Weights of a small transformer language model: 16 layers.
Each number is 128 + 24 x the weight over the matrix's rms, rounded and kept within 0 to 255. Layers, rows and columns count from 0. Numbers have three digits each.

# gate: layer 10 MLP gate, 704x256, rms 0.135, rows 536-602, columns 64-127
# up: layer 10 MLP up, 704x256, rms 0.137, rows 536-602, columns 64-127
# down: layer 10 MLP down (transposed), 704x256, rms 0.128, rows 536-601, columns 64-127
gate536:107110171112128140132136167163116117131154161107126103094109147066127165127123136080141146114151103160156142118140094072154104150146114165158117168167135144177122152070125174125084110173124146
up536:175125181139122111082135131076098137109111154139115130159122125152095084177128133151113127146114133157171126119138137102123098119123112162073074113113127124105132134103137173151183140105088069
down536:121123110107132147162128107125124132110170141121173136133100147164116133113155111119125100097127117104132127140145149124175119172151145133148059125104161123086106157118104137105125082108134106
gate537:143137142134132116133104141172131141172099119145145128061121091182170138094155124135124103121114126105118119130134148177095160101147153191147124154100113132116131085120142118152147143118087131
up537:113124120082167103110139136084124166127134127143130109171134152068106141181113112146127159150075123109139144129122157129105099141142117077167123107142130130127125114133138133152114080127088098
down537:152173114062099156135136127094136081154086143104075114173134116144124128135106119146090179123086149127130125109092165165108136141138160111111181106096143122120105151145153116131169139104168154
gate538:134124118101139134136100105135096101134132107083148117111185115132081134147161135151144087148176142134137149136083121130139129133131132151165169111120141138147138136123141145138126135143107137
up538:172132138140155194129126098148136157128108158084132138114150150070171153132148144073091104137123154128129161149130127135126136155142127140104096158112140095138156110100144124078116143133123115
down538:118117096094127111112120122147140113126100150123114082145136096162138069158141138119165125109146084116152139127133109110137139149138131143112115156137136088133130151119113116115090126177057134
gate539:112124105105135106159084169180092131156130118155127122166118107153148174127187112133139103121133119118143083156140109123092121110112155160130113170133104135115157115160125167132145077112119111
up539:118110125118107111171104140128128132067116177164139136128140136136076146136129143123142109152102148175098092130101110143153142163160154081150107119158139109127096132128158123041098120092087129
down539:115116189124139096175116145131105133071180121139174115134082121095154162110144145095127122140101142132144108152137128110151134155137133108123120105138112133141120171111155157097120169128143139
gate540:083107127149154130120127115143124101135146138136173119097104139134105107079154131089116117107126161084135109120151122137091111121161140111111095150112144115112156123112159123127144167146140086
up540:101131144150070136171088158143136156145181152099140201129147164101134122083180176127127127140131128144150103126139086129153128092106135096135158133175136163066099087162098107120160103086112145
down540:122140119135137140130133067126117114170149129123161120130140103124136121152128105090117129126144111138125139119095118118122165152109134106135145122051158126157111137158171133139119095152133089
gate541:074120130085122098135135137118150098177122106108110118134129096117139098138123139164165089087089112143112142146116127127136109137126111092150092140102121139117150139108116146122147165151097121
up541:155128104135132118113140157088147115146108169161143151103128062099110089118176136118095115127110118147123130126130114145147165080091136138141114146123085125148116117135100103107128116126136131
down541:167149097124119107136138135148119106081120097124160113147181139140127116129156112123139100125116158138145148098131139149125130092098121153099120076071134107096154107166122092145138133128109112
gate542:145115142127157122106121154139111121129129103162117172115109111118111142117068112098142141168151135101106090159151103121089112147102183132122129106147096138135162112141092168142095154154150103
up542:090108123131148142120149141087117143116144146134146087131123155102126130123138140097142161155110116147091107083136061136144102126140135139107161134103151147145110142109134109112084092089163100
down542:099124094063131123119149113127160115111097145175101094123155101121145129123151167160115075159098109144075129155116094101160120125094116093118115132135127153155136151164162156117101137181129179
gate543:149115144110171142156169162124104180109108148108076099114130175103122112106092108136098093122120107145129090146102133105105132150111125176172104120110144176120137118127097084172152124132125144
up543:144171124069125135100159140092116153128089113088147175057125090120121109124120123081152090135095091093126155098095164131145126126111111143146126127142152200156151136131104156117132132132143093
down543:106161118088121154111106140141141135108127105089078130123103138119119093154107135099126149174118159097084081172113145144155097093113136142117137145095132104127143120057145109148119149156119139
gate544:108132124100121160125110142078135170166108095129146116100128090113110133092136132131133176111128123112119103114143156099131143125165128063140151119133152125128169135156158116132136140135157087
up544:148111130165118147153137131133104112126083078124116090096101114122161175176177159114131119156151145086162152149150102175128122147100152122108093152111153192096118113132132139174129146124164159
down544:140066111133098125184133103161132142167138122117128120165150100143167136126120113102098076135158132104127166133144146095123148135167128178101096131100149108092113109128131119095144074113128117
gate545:079129151126097138102084146165121147175122142123111167163136132144134115121138080155102134160123149110100127121160104144137107128113159141102148131153157125123134114145136133111124092146175113
up545:121137107110125095144095095140110152123104148129159160134149135129101159063143132177124126133135127136139189132091121166127117133147130101109109147109153107114112122131134118094189119121114104
down545:118151155120150065098129158156145132118109146108128104130149153115094131118095133116123164129129138121140112121159137091137124125162170147144143132108125155112110109106064141132138089142135138
gate546:104123158115137147124109113104104134154137171119117097131148138089097112136101115132128129117151112099155165115118152133162138119136142124095106094176125086092154124157104153105135161142118109
up546:149124093121152141130095143111147137106159120115134152103140106110134129139087128114128122144126099150114115166114164182142174132092139105099129137108133127129140145154135160155132120104125109
down546:123109148083119141141135135119134127123123120114122136140138085141100140136136113144143099145110138166126105139139176135124138114150139173127172081088109143118116141088095094146128084119163099
gate547:151120106134125146111149158143133129162144121084134127102128136108159131142143207118095130145143127140147116096127146128133174153121140105115131147111150160134120153148132161118135145111123103
up547:115120119113125095135095133102143115145128131117090130117083134157118137166100082140103130061107139113126102150153096129130123134120111077148108096135104100132165119143136141132122178124114120
down547:164140114110129105132135138080110136133128094156139151104126174124097120174122099074114144133149107151089122160144162091119157084148163139135161062112138126140098135110124142110108132160119112
gate548:129170161121139144092116103144144144138126132141146110159149124120113174127115143135123069125139145131118129109104150144145115115119178146183114121114087127131139114098113132126101143128154092
up548:130172107138142108177157099066134105146148105142121127116131169145110125124125129118080126153130130113147145115118136097112130097142147138121130092133142108119160136144110145116124103170094135
down548:123132113075139105117099090129134086099116127123145133142096122166174157156149121130148080099066108093141144121094102112132139076072141105115103105170125123119115135111099111134159201136150145
gate549:139126100125106121142103135129130130137133104120114121117111081115104136158134173101143165116114134116153112144102141116127146107143139184118132151120120163131154139104145090134082172093129127
up549:181154118152135115123159138127138149113159104118144099102161097153058114142155094158174118114110149163160143147077145131088136127136148145171127132096123132147168159137114116112124094107163160
down549:088139121129112126110139111149114131069092171132116127209127121164120166103137101115153098104118156166111139156141116114110135208148100142102148157127177113133078129129147099083125148117143141
gate550:167135191156125100124149132112107110122108101118163127144095134126117145129114141157090140106144096134079148138092095157151107126139107084130143136095112129151148096058129173161124145144136123
up550:170173167189126142151143099125097202162162090101112171092119123109113106123118167094145123138135102118125097084141154113124104165138153114132125104140143141135094087123155136107122066137138138
down550:132144074137132130082161137129138148134090096154133143126181087154121118120130121128177118132137115079154086107148141135159160131153101098154153167115148110130141127146103097158123109083140153
gate551:150096112136174116135115172130159161126130118138138115129139077093108109159122131120157107128113171086126181139140154125091140137156180152132151146122160113137113177137163134157128141086159133
up551:140101098114132116086147111144135128100147148206123096121102115129127088146123145104103104126157132132117140159171135120086130120124130109141124165136166147152127126106138082136106102126086099
down551:152119137125089088130144086159125146142163128143109081110150092118113120085146128129106121091111108148131132141101105126144102159115093114133153147113103139129131067104114123140123135099135121
gate552:117106138117094130100096124099120108113123092088159127131088141160176171139088166145086136106120131131163123123153143159163140188138151135115104109138105112121170123101160110068112107154115121
up552:140150109091119128083129140156091156137117118089130161142108131144186131102116157167108098124110111149140159131135109140147121149174126093115120163117105139130123084135183100095111126102137088
down552:152118158129131115115112131108145177116182116135139110119141119143115096130148113155150138105119105116131118159156177161093106144156144083104120121118091141104143108110098115125108146125117143
gate553:192092085115121153147142138183060128099152114111113130140128146122148124140132146106132115127133119185156150100135104132137120140112071174077150126140126120146110162141117156162154148148151133
up553:107125094070152106134136151119151144125104090137166100167150105165088113140118123113114144113116152183137128154128139103101129103081170095105146098122149141119171116136123180126110148072112109
down553:117123122160123117115152124128110105144126101152095138118154094137164126136111128166128154090118148103128129129173147138128116134163154167149126144152112137122133171111147121146151096113111104
gate554:162131145123171123160130119139125163104130112113111163152146108112136139155105115121143099168121111112091153132137131110102108144131113149120145129154125154091145151122130109133109118147102170
up554:144099129166127149119124147127113104116143125119104152123083117142114121115127129130161134172131154117145131129133137117149140124106126131126123119098101139137082158091132098084133143121134154
down554:112110130149085102175108147121111117124111129142145123116144094115089144122133111135122104097112139161099136133148138142137138135135106146148102132143155163130096100066125130095101125115102104
gate555:099181127136176135181111123155052102102140129115129167126144167120106111115168089135099145115107142141146131137122126115108101092129118116168127106191105127159129153163150100148129116133127159
up555:135129148108123171079110138148098079162128152091125150163126127103138072120192105146120178098128092073113149114121131141155117144112156139160133154126168111153111153078112133167121083125103107
down555:167159093110155140132143132184111103104122103120173146135172176114145141165079160154096162111100104133155120156135129104094144102159162162147126125121103141110205125138098143139133134122126125
gate556:120104131166125087140135116153086136162125124102146119121132140103103134172124148105142122169101083144132146153128107128129195150135146106123144119157098147137071112133149137085129143141127083
up556:095091123140126139100118103109106132157138121124140114137116121132099113090102110110159134098137097062128147150131094173179109113160137162087114116164089161178129104130171138117150157082147117
down556:128176147085098069113155109180158154144086149105110106094118132137124163079118135139140150109101163125068108136169133148137124113177142075168090180110087153105124104156128119133095105136129129
gate557:142185100106114163101152136147119165128111108135144098166120118133116115110160104116140144137103109107147087099167144139130140137158151122131123085143147125124101129121093078148130137134126083
up557:138132138142122108133153108142113153147130135113104187108110157131140123143182150151124081107132161146125127128065137150113118109129119141147135133087123131152118168134138147098148167121104145
down557:111157124205144149131158101133127139154144132107125142141126092100172122135123125148170132156114151130100116149126121148094119158097148142141135100121189092126108137127139092111106131125148112
gate558:109109124166177108126138079150125127159159128126096148165142128108162138132132096140124130094139134107164124166080155103086081147103086096114146137148134108097165133126100121124151112127174134
up558:134094149124118143177131159156080093113147158105135107086127116123121164131164129136134099101152162124150081113095118125156115150099122091120095114128119129133145157125113116136135104105130111
down558:147193139091101155102135129116101106090134138118105127162148128110152122101094085108150148120113160091090139134123119140134130095122085119160120124135120144174122129111125101122157155152128157
gate559:137148115156149138132154113145172115107124145128102151130118103143167125142120125127115163124120128148110081120124142133180094162132114114131114164124104139123108107084153129113090177112128128
up559:120112127149152154122154154172128101096172084143095169133156129168109105089148171108110127105136108103085115130143101121109138147159169122151139097129122176160130126098129114111140100147120142
down559:114178105137148124132134060134129129173176125105142138124142095124082108090107105151172144127120123115097138092135093094161078126172141128117106114088161137162121161141119139091143130149139104
gate560:129108143154132140097137105121122126080156091114132128140101090121118160120116116177128112159119165114107103145092106092122116102123134162107118172175094131112125199101140090142133109146069144
up560:138129112165161139124154116147126153101123152108111136139139127140150079133159109143116134122091110136135101097082078111122187127145161169113125149132141119152085138149123103137135137143111123
down560:097136106111116082136148162115100123123156119117152165063095189118130095123131134119143157160132136150131159133119142109140087138113097145110144124149157137098167142102121148127132143142156095
gate561:160167118147143146113152112152165141143096157141173139154094139123119149095121144174118115075106129138164133123110091143135111186100161095112117133128112130107131145172162141100133150137140089
up561:116085111077171120122148185148130141124117109092180132125160158153130146118146160163107092125142148123142137148116129117149121142140160089137104134098104137110120108151093117099123146135111106
down561:113168114122103102134136148164132114097154137157146131109138146118094187170098136108117136133104094141127112124132150129170092103116104118129176159139113156135137126121128153121143123095129176
gate562:130153115144093123129140118135136119116162122141142138123166169105112100110154093132152120098157136135124138149094104115107166130129105137123137141127134128097117116146112139142151096138113090
up562:143146104116130116087128113172096125121177092131126138142134157128129117129168080132143132091124147139119135141112113131175147126111151118146169129135110154135102147134106102138164142143140127
down562:109117145091102114131143128111160144125075140108106132125129125115102108141128150145138125126107133116141094125078154153115100109119135093121164111138116152142136141131094083129116133164139149
gate563:163161116094113141117117093101119134134129124111178191114143116115131158148148091158119161132124141126108115118092109132138118160125094146100078166109114148147159131118166084142090112143116128
up563:133119113072106131111081133142111107155139145145130170173160141156181138099121103166117119195137148149128075165153090136119112147141117109129110122146124135148083087129107132124160145104113156
down563:079121082120147154135154158120138109122127106091125104143084158145116113128108125158161149108123147142128150147121149129126182064140162150128119114158114124093105207137090158128135123131106124
gate564:119115099133122138155098130151141149153124084116124146136131134151096098161136115114147106157123157137080104129135140129148148142119121104127139134108111128165178137161122114123164146143131094
up564:146137139128111124126128111117140116166114098115154091135147185155121107148125131153138122172147119120117096111137114120123178110111119136116129123105123115120199100179148134136155127134134112
down564:136143098152127119123138167105144106083128122148123132114124134155133110123154128129116168091129106091148125119125134125124132130136133094101130126112156121123129161107126112144146113132160138
gate565:114114091110128094163120097180136111111117139100153093118111152108132170088132082132145115112133132128178106134138136126135111114132159104125153163128096122151113146140118159136133083131140101
up565:087143139145126123144132130136169132116116102131168094111142117150117138133142141133139165151116107146194110132136161149164108107173143115122135152121148071124102130102114148082157166118136097
down565:127097102129096146158110185095136107096141147120136148148128138148137118116138122176151145087132140151155130148111134130074128131150104129108130134151187115113128111159172130120122086096092132
gate566:126138128081132116136145110102140148147146103131152165126124168130167104112139151133133159117100132130101106112128104152130164098153134133161062114089135172138089089130128139094131142122117099
up566:121094099142163086123117097173093111114103131128098131132091121124120094144142117062083076107154154111127092130097111126095132122105105128139152133144145148153098138145132109122126112138148109
down566:134111122159122114111095114112110118166149107125157117111120195127148137097108144131133132125117093112157130156141140163137137110108166148146157116158116173158164082128115150126133141156167161
gate567:135128140129126116121125145138138140105151118124133134155147193090111111108157133101149133092154111095130120121140108105118143143124169100110114092093123096131105139167150126105080126148134098
up567:110164165163139105154136128110132138092083140105117112119137140116148120153166191176151110115098162128147121155108124105111152126125122178170107096129133129136129132105125090095140110087127072
down567:140111153151113101159108170123127128118134135139148130164122142112128083129138128127107088171096136125131155161115133091099183160131129128133169127118133145121125159143123095129120126136129102
gate568:124107103084146101100143100147162156129162122133141083158108132154170083149126112108109129175136134080108111111125109094123129148128140121110165122118131115176140147114145154113111166125128135
up568:138134098131151145116133124133154050116117084168146122117144119134106146066108179147147143145156115096125113114157101136126127120124068117186109150121164151113094085115141182105131154150097125
down568:093136126124134084108117114122138136131121111129135117116122160118145113136170089112170152146101141159110112108133122098170108147132160114145164137143174118064126163133130085118121154112109128
gate569:116150112132123132142124105084121146119130101131151115100124174129131126111108152094107130121139127089139098042135157137170107121117117156129144089123124125124140120107088108136115126079138111
up569:177145094141144118163150128117139150099053109159147082159172112125128106153099120136140113091112112138119140111133124123138156134137145150102142145119102128078156145146160167104109139134112113
down569:152144148159142088109123129109121139108107136105120101109143134112140101156116161101096125128095135140126142113139088169116113133137164155136132130147167113119143125107128158121115127137136180
gate570:120116121123173091163129142086113102170165138142091107131132149135149124151122121113163124098135111128085129105101168137093137129114125098129126115151103113103104111113117118161174122096137131
up570:140136119116123094120083153103128119147154087096136147133107117148153127138103122146134138070139123093114137119122156130097133128137131154131121102142118142101145139145125141119169109173152115
down570:093183109089155105078108093130134123112137122087116130099108103082130082154149143143145113155101180122114149122131118122105146131120134134078154112153168134177139140135161147092151130113118104
gate571:092131126129183110120146093091146146134123082099118137058162091156124139117086082129158159156134164163133117145149121168134118093085145105135145114128149088152146153136110136113172119114160120
up571:110101133091155122089167152162139095118110150135086138120129099145126139121137127143135117130106087112097126164128088125084092127136159124105085150163168095131169156147110126124124096145165165
down571:127119125101129131105099153149097143155110113159140121142122146132133149123151095108136109127127131155124140089167115119121116142119084140128119125137138153106116134161206152107132090142129102
gate572:137131158146137149116068113176150111124120167089107124142139090143122134127121107123116103136122129148140124087101113112146155112112124130119139144125169128142105123114092157157113144115179122
up572:137111111109158148110153112111151169140162105153175146116139130121121106139107099131174188155113145090107128122135137181078161159133121135150101135140155140143132119147157130155148140135122129
down572:148147117182112147138164144104123124130126175142137125119129125112162088110135122139145180136149109110128144130151114123142174143127149117116114093160088108130095132144124134125101169119099104
gate573:131152162080160168139113092157142147181171129108154129117146192161127150118181116157159118110095147107124095085115128131094175127099111167141154113140164121132139175105119127176101140144158136
up573:093153136154069118176109117128084124142145094133145165166114160138143127152124095107173146125164110133130187082146128116134176097128191103108122162140099097125110094111140109099131089175115100
down573:111112111140148130136140062138123108075120135147122116165144121151147186136107121182159148115110155147103121101165147128108116136164125118108165126162151158162147121161161090145095073099117140
gate574:141149115137137129144138098139142118099169103121108120099136113129095145124156112092127095115154124166097137182142069128115094084165155124104149142150133151085087156141118116075106089137107162
up574:130151106064139166127146124157139121094125096135131141139117162104144088136160138137149125144168088132119152164162131137105115117207113164137129118113106134117111159094121133085131128105158118
down574:116183136117136120123127164156186159151158113138133141111143174138177132145128160184129115122123162132117129152106155128083138114128157177141139085113113161142171141147145099133111102159143115
gate575:134143103142168116119087105120113155101113126117125101108149126158124150154144086094170105109093106147127154139132132168083113096133128135118131157172101126104118085137094134094159137080124126
up575:175119081123119100174127149145081133148154156125131087118146053130147130175114103116137133131122142143111119168130118126099164081131111156085129150118141142151101163153099168120147142120127161
down575:157087103099128081166136123128115156135120113092134125149122120113123127167122097175135118119138133149145118108131124102117114119130090125066133086136142130131150133086097117137088147122112106
gate576:111128138146126124112119071159132143116114100107119127105159096124135147131105116146138131120149111130122124173161105094135144139112104156115129129169090102124144104125108096118145182115138096
up576:120127107090118134114119143133113132171100092145105153160137123161102095166092102105147092154126106136162094105124140162146118095133140129134155148133159111158109101143133095140165111159111122
down576:157136148120099183094122119155095127118124066138118171115106132110130146129105140108140141171169147124103153060081127162113116112149152094115130118096109104141134137146167167155110131128118149
gate577:158121071128135110135136173124073131094121154126117160146180184137108154113125115079072144134105130172127096141087132166146146108141128161130125117141136131169132108169115176100134107140151148
up577:142093144118100106106152135096097098121101096083104135120123141130164165145119139138188115155129141101123152129174143156105144132129108135066152132115121145130090141179079156102104158121088100
down577:139168104115154185136150121155120155213143168106157091100100130130178138075123133128116123150141134089131133104123125114096136136152108117117121116144108135156096106182155116147152136108102111
gate578:135134097140117167153126123148140114123092141098123143114116100132115151101079136166199161122124155124121120155122165118104133169112110106122111145119149124118133140106132098134131163120097105
up578:155179139109116139105121141142132119140114140172120154127090092145072105104141151149112109110106134146142127153138173097132135127116139162106103086131088119112161100118122126112128127121114144
down578:152168071150133133145154131129163193125100103116140141160165167118085151108120135154102120139085128129110159156070149137130106138153123102157109154110085123108074147084108114118114111116093087
gate579:152129155140123112142133121150120095117146145132109161090099148134124151109068146125098148103101119109120146141117117099123145136114180150099103092077148149135134127103137172106155062112142087
up579:127110119161119131130119132124151136100109184120135118156136112148128170155068122167133125163157122169114164071095172107109121109168150143153110104147118094171129127124103127111116121150089147
down579:136161130137124115142176133155132115095139133149141138166124122147112107132108144161102133087113148130125080112120171162126107123138140132122116082128153150125152163111170099121105125164129103
gate580:117137162123106155138087170106130151116131081156112059087098139155170108154114096156149152088114143075138120112131131101113117166129108080151115075094114143112117168146153107133117087120105147
up580:122129096142124118153122084177135132132128156136138115107158118104085136135110114140112115130108122183122081154153143151126149091106126124104124161126085127136123114086134138153125103163121104
down580:164161076198112140124119133112140141101154112103093137103081135090172114134136138105104135130125112109091103093121165125121117152159113142117149185160114145096118167141126112161132139094092120
gate581:157117107122103135115129134151159109124165118132119115168167111151176091098123134118132112091086102138145118140118095158086107135128171142123106120100176102138141093135074120140099132157155129
up581:145080127137093124152146141158189136134099124091141091135083148102119140128077133136124113161124145128128155136171147059120112131146150123154157082142100109109073139127142109150093131101099160
down581:130147106135130151143163152130140083177121158110138137193122113073138110145137108148132170145120134117138121137121186090126151091157161099104149135139120078058143113131116124116134112119107184
gate582:094118130103104116171139130149137131114131107148193119163135157139113133119117117152138161174109125134123160120119101148163114153153139110107117152133101107155143105070122148094152104143115130
up582:146154109111121141169141135156116149135100137104123132132111117126163206118132121127162129109145103134123139125132135064137130150145130158145133193157118073189130113088094159151173137117123145
down582:126165132146112135176085087129114088165117167099140131124172097130085119093098146114174109125078101169147140117119113118127137141112175133123144130127119172152117167124107130151140110125152148
gate583:158101087116143108158100137124091146129103125086182134113099114118143171134115150140135149098112168149150139098195158129165145142153122125116139134142108076109121143099124121116141132123115117
up583:126143138167148141195125164128123130128122093128082114157130126089135114113128145112118141138124137093129109163103124130152109171062089147121142137099152131137101116126153038146097040143109092
down583:100151119107144088110146120121116130136153156150119114117118155115129116148087104126148108123133102144145151133119098100118128138082133114124134145122145150112126116160120072059095129136128120
gate584:153109115124139084114086110127098150187125150135091154124157118164117193096137112127146114133115139122126113128141141111167153102122141108160138115110116155097142101143116159139161153084112164
up584:132150120185108148114098119135106135095099153107149102140159129099100116117126112174102155128094133144144131138140102077108115164165156158110125116123123153106132109170139162129121187084110100
down584:143094136119090141164147126084133151138126129123145074149115115085105153132126137103133162118150141149161115101109111105110122143133100103100137170118092118095107108117175094157107139173125162
gate585:132146120135111129134128144147188109124166143094096146122144137140113167133110130088109084127157113104079132136086132109124094117132109119129089150148106143136076142143122164133113123135126107
up585:096134112128107160132097143167107155119081144133144097142147148120155078123143135096128154135131107132130102110143080088148095135134099136127077104115141100116132070129131125177121132128126106
down585:151119099121152086129153123092167118128114142087130148157129144134124086138177139101136106101121138129141127129123143114145154129130097120130135156173133140132137113118143178086145153172142140
gate586:170157128110123154141146086130127091162159106129153127149145062120146099154134104102131098158159135146114116124137131114150127152104131154113103123132106104118150117138129107123137189132168153
up586:113124109177118173155124107119152116175115171135117133139131116131140122156159134102131104126132156134136136130103132162086143137137120092053087099141115149091109106116112160157134158113168106
down586:098112112163131127116118151136136140093112138143127111138122120137110112081176140097114118179092133135140140122140115124139116159128123189114176124120123128102116101124119102123139099156096127
gate587:131154150125114144125100138137166134110104128127157094083135083132136156149170124148161115135135110140144118134108116143100122100119141110094147130115147148115116105123151144112118149133129134
up587:127115136098091154143163143113136128150115143115098134133106126157145097108139177127142144126136159102116105134139128146161087117097105156167088119145124127105137133123135126131159093159114105
down587:076104114120090138129140143146124152141147130120129113119083122128141154139127146153097080097139148091111123107112159091106144135127107105144111104128090133150143111142115123170145157106137126
gate588:139130099108159129104103154162147168065111129139133134195137124084105126144141114129094144152119079093135141129124143134122101106118108121105130114119131090143163116098094110142173149151115096
up588:144099144169126135161107138099121125157136128077145122131082099124110160106167110151111100099097183135150129080123096122084142158141135160136145098145145121125133113123108114110125095158106184
down588:124137132145121127120118140128145119148173163153124142118111136129161132122123099141102145143128161103126130127151149119075149169158104140121134115166162123110121114143098094149129173124070148
gate589:138113122104109088147101146109100121125164124122123147149145164135132109114117104074145078115125184170159117095102092108150138104089122157091153116168156061116097157161147147135088126105131154
up589:137140150110137121097113133112179112131132071126101110106124134151137091129149073134129110120140119151149129115088119155178181098142122106100140108157145106098134132119112157129147148129158140
down589:159144111124160168118121126103118112139143130138113134114141082140135130131129135062119191162126127100158084104152098136060126125140150160145146140095133124142114136159152152121118125114129137
gate590:092151129123119172171121138139141129164123117132177099138196128121074133144126170126075099140126114096152128141153139140132155145196129094117117138130115154105095133091153122102082110150112128
up590:122124145137139129144121135137113103117104102128129141125137115133128119082123121140122084096146112177164121151140100114124133175138133131151127156106084136136116103140138085131132122116120157
down590:138101134130133142174136102094122116127138145134116175135120141128112115137060095134120132132117092137133144149158160105141142131133111093141108141152167174144131119138108084137081140119104116
gate591:114133122134115167176111125092150084133139137144119126161143114144115143149087129068109103071112099144157124123058156133112131149156103099147114156172116122114145156125102147154157127116096121
up591:082191131133157128124143127139132137156107116115115163126139127165126125107132109153125122143104112137135138146139129116104118124135121110145142119138152133122068127086165155129132113157114125
down591:145178090125117098126099158122109130119156130116140169095129127110107106131151140084135184070107156116121138109111120159128121116114137081135141107130085112176149089171165112157133150104125119
gate592:177123118100132177183140085129122140090084129124171116150106136106129157166137178138140114182075137070096170156082063090100126104168151169118117164145134112100160107126152177160138110157143092
up592:136145112155192081086142152122127117118160139100070115142161095123116144121111141123117108057173138161158118109161173127114130125108090105114111065136114104160146174073133094149124162110143155
down592:135117176088140107114148186126173086192171133095083108145155140141130122119129127167168126130141092129126120113154157144148116120127141110167097104116148125161096111130156130123116161136158136
gate593:114083136173166114097122074182128148109079118110160162115129143136075133132153117139114150135111099135187098076111168101135152107093155098099124127080139097079108153092108096151113123145125105
up593:109108169134085110126141109134161156111124149106154098164107123152145152117123137152133167143110113100119135126176140144147153106096124114111116116116112150132099117151144129092124120123149151
down593:148120183143086102120081133181150126110079141150131143153162090127142067150159106143095175140093139113105114152124117143099121115100127129153112101144149079114138147134077159129106090146155133
gate594:154114163128118165167132148101117118142118104130125164158132136124123155104117135114172115133130132124115132148151082155154127118150121114092133169116119164120138130104137113133111121136113139
up594:113155149110118135172131167128117155185137128150118125138139105093114125096118108108082117153128117101085108160100098151137118097116118131131129157116141100124113176084132159122162123071161136
down594:132119122120132149135140106112143135103111118142156108098114153096131101099138124161154122131143135158140092121110083105149108100116147175151144149127110111140104083130113094073120183153121125
gate595:147126111099133090107155119149161143140133162136082121144140103102121150144103122191127126145133094099134157138113116125141144126146096159169138108146149153115127139116081120119101096153112138
up595:122122146119068185103152120156147188119102113152108137140141117109108123114113133086124108156116149118115100134104136126141116091113124192190144124137140127136137109109090126152141116153107126
down595:143122143069091127106147134098117141123131109107084169103122141133119121142120137167091147182126107147164138082130094141146078104179111203127141110152135127128115123146110140108135082096141081
gate596:091127077160104100171139138087136113107122157157117104093118129098124123092093107131154122148119129103084115145120136087168171130148114119122124137114135143141127110097130147112146131109110141
up596:149171111146092093140134143113122136130104134168080128135109146162153125110148114149132111125097084130117100153095093167134118064139168130078113120123120217136132110181119132083120096133116123
down596:101143117167122106132117146073119158118120134117144108103113102121088146135142097117147149149125115089116098162129164164139129097169116110126142128109192149124143121107166116108141132150126089
gate597:140136116127108162137129116109169162149174121181090136124137100159134125133131136146126112125154175148169145096145134129130129147149159103145151129119158170155082110132124155138146136132120128
up597:108119144095150126102098117134116121164140149132132101112126123152121178054122111107117109111091123125141129132136088152120105080110115133114140162116118108119153123104118145137145154107126125
down597:116110125131130140162128121162113102168123162143149128072117131145170156107107174126134146151129155102109143105157159139131108131126087155109131122134129126128136116134105123095095106101160124
gate598:072125116086098179134099104117127100089138142117091162163119128197143175121141126134109135162083142148087104140165145157123131121110164143165156132091109123106082157130132179146121100083098163
up598:084148145146128122202106157116126127095129120128103137116118145124134153186137139137094059134083065123101135135111123089078115113120138111108137131126097147142040216126127121117173129112132142
down598:118143151125155163111140139124172118161126145158112107096136148069125143090157139114087200132137140084137093119141144120120141141154124119122130168102122175123142136163143120164141088154117121
gate599:142131119138125153146129128122127153100128141167154118116140121145144154134061176092128101125122151117134139124163114109112124149140102059134165108124122122110129118149101131122090153132170167
up599:119078115160147144126140124157081134098134128133139122121127105101117126077144159086116114138090109124126114171118148148121127120137141154081086184143132121093104125153137151108127137127159085
down599:145134118121127132167149161125100105125162107155078138131161120153095116088150168143120139078104099157140115188083108119140146093125143125092125190125121110149149128107171121135132206132121077
gate600:104090145137141131137147104100107129154116143088139149104144130135118132111113137159153142106104130073155157068145090151138103113072114109107097113131129138133145113114101094120096108094148134
up600:130096094131155115155142088082152111082113106160182103127141100150108122138133100112108125106137128140117144131148133113116141112157135137115130145158137105109130108131101141101124146089104156
down600:131174144129093170139146157141160117092125098105107121114104098134114110111163127125115183106112133195134124156109122130149111139091073116124178119122120126139115128154123131131133142126124135
gate601:133168103143142136127151143084181133086163114168149122138086156145164138096085126132095089145119161178146092125131150150145130126120112101113116142104161072146118153113124146131118108150124148
up601:069134147136142118159151095150154146089120097125151198121155121138106115109143126136091124092128145180154137130134118170160106116070146107085130153129114161144100140133133144136186152166127148
down601:106141126102073115158128121107089110081111128105121165096147112113133161135100144134146137113162129136146118144085105125120159116120110125108050141114159111106136139097075181150169139127114117
gate602:179130131102093112125173159113181105135123118111159147134118096111129151153161151134116160117168124150131135119141108174135156154117151139131158127118130126154130116138148140101131152124109131
up602:117147121144116129107116133138112120134081188102173138101091116133138121092089097126140099138100131089120121152154131126085118140123130158058093124138110105121119170119127141128116120120197141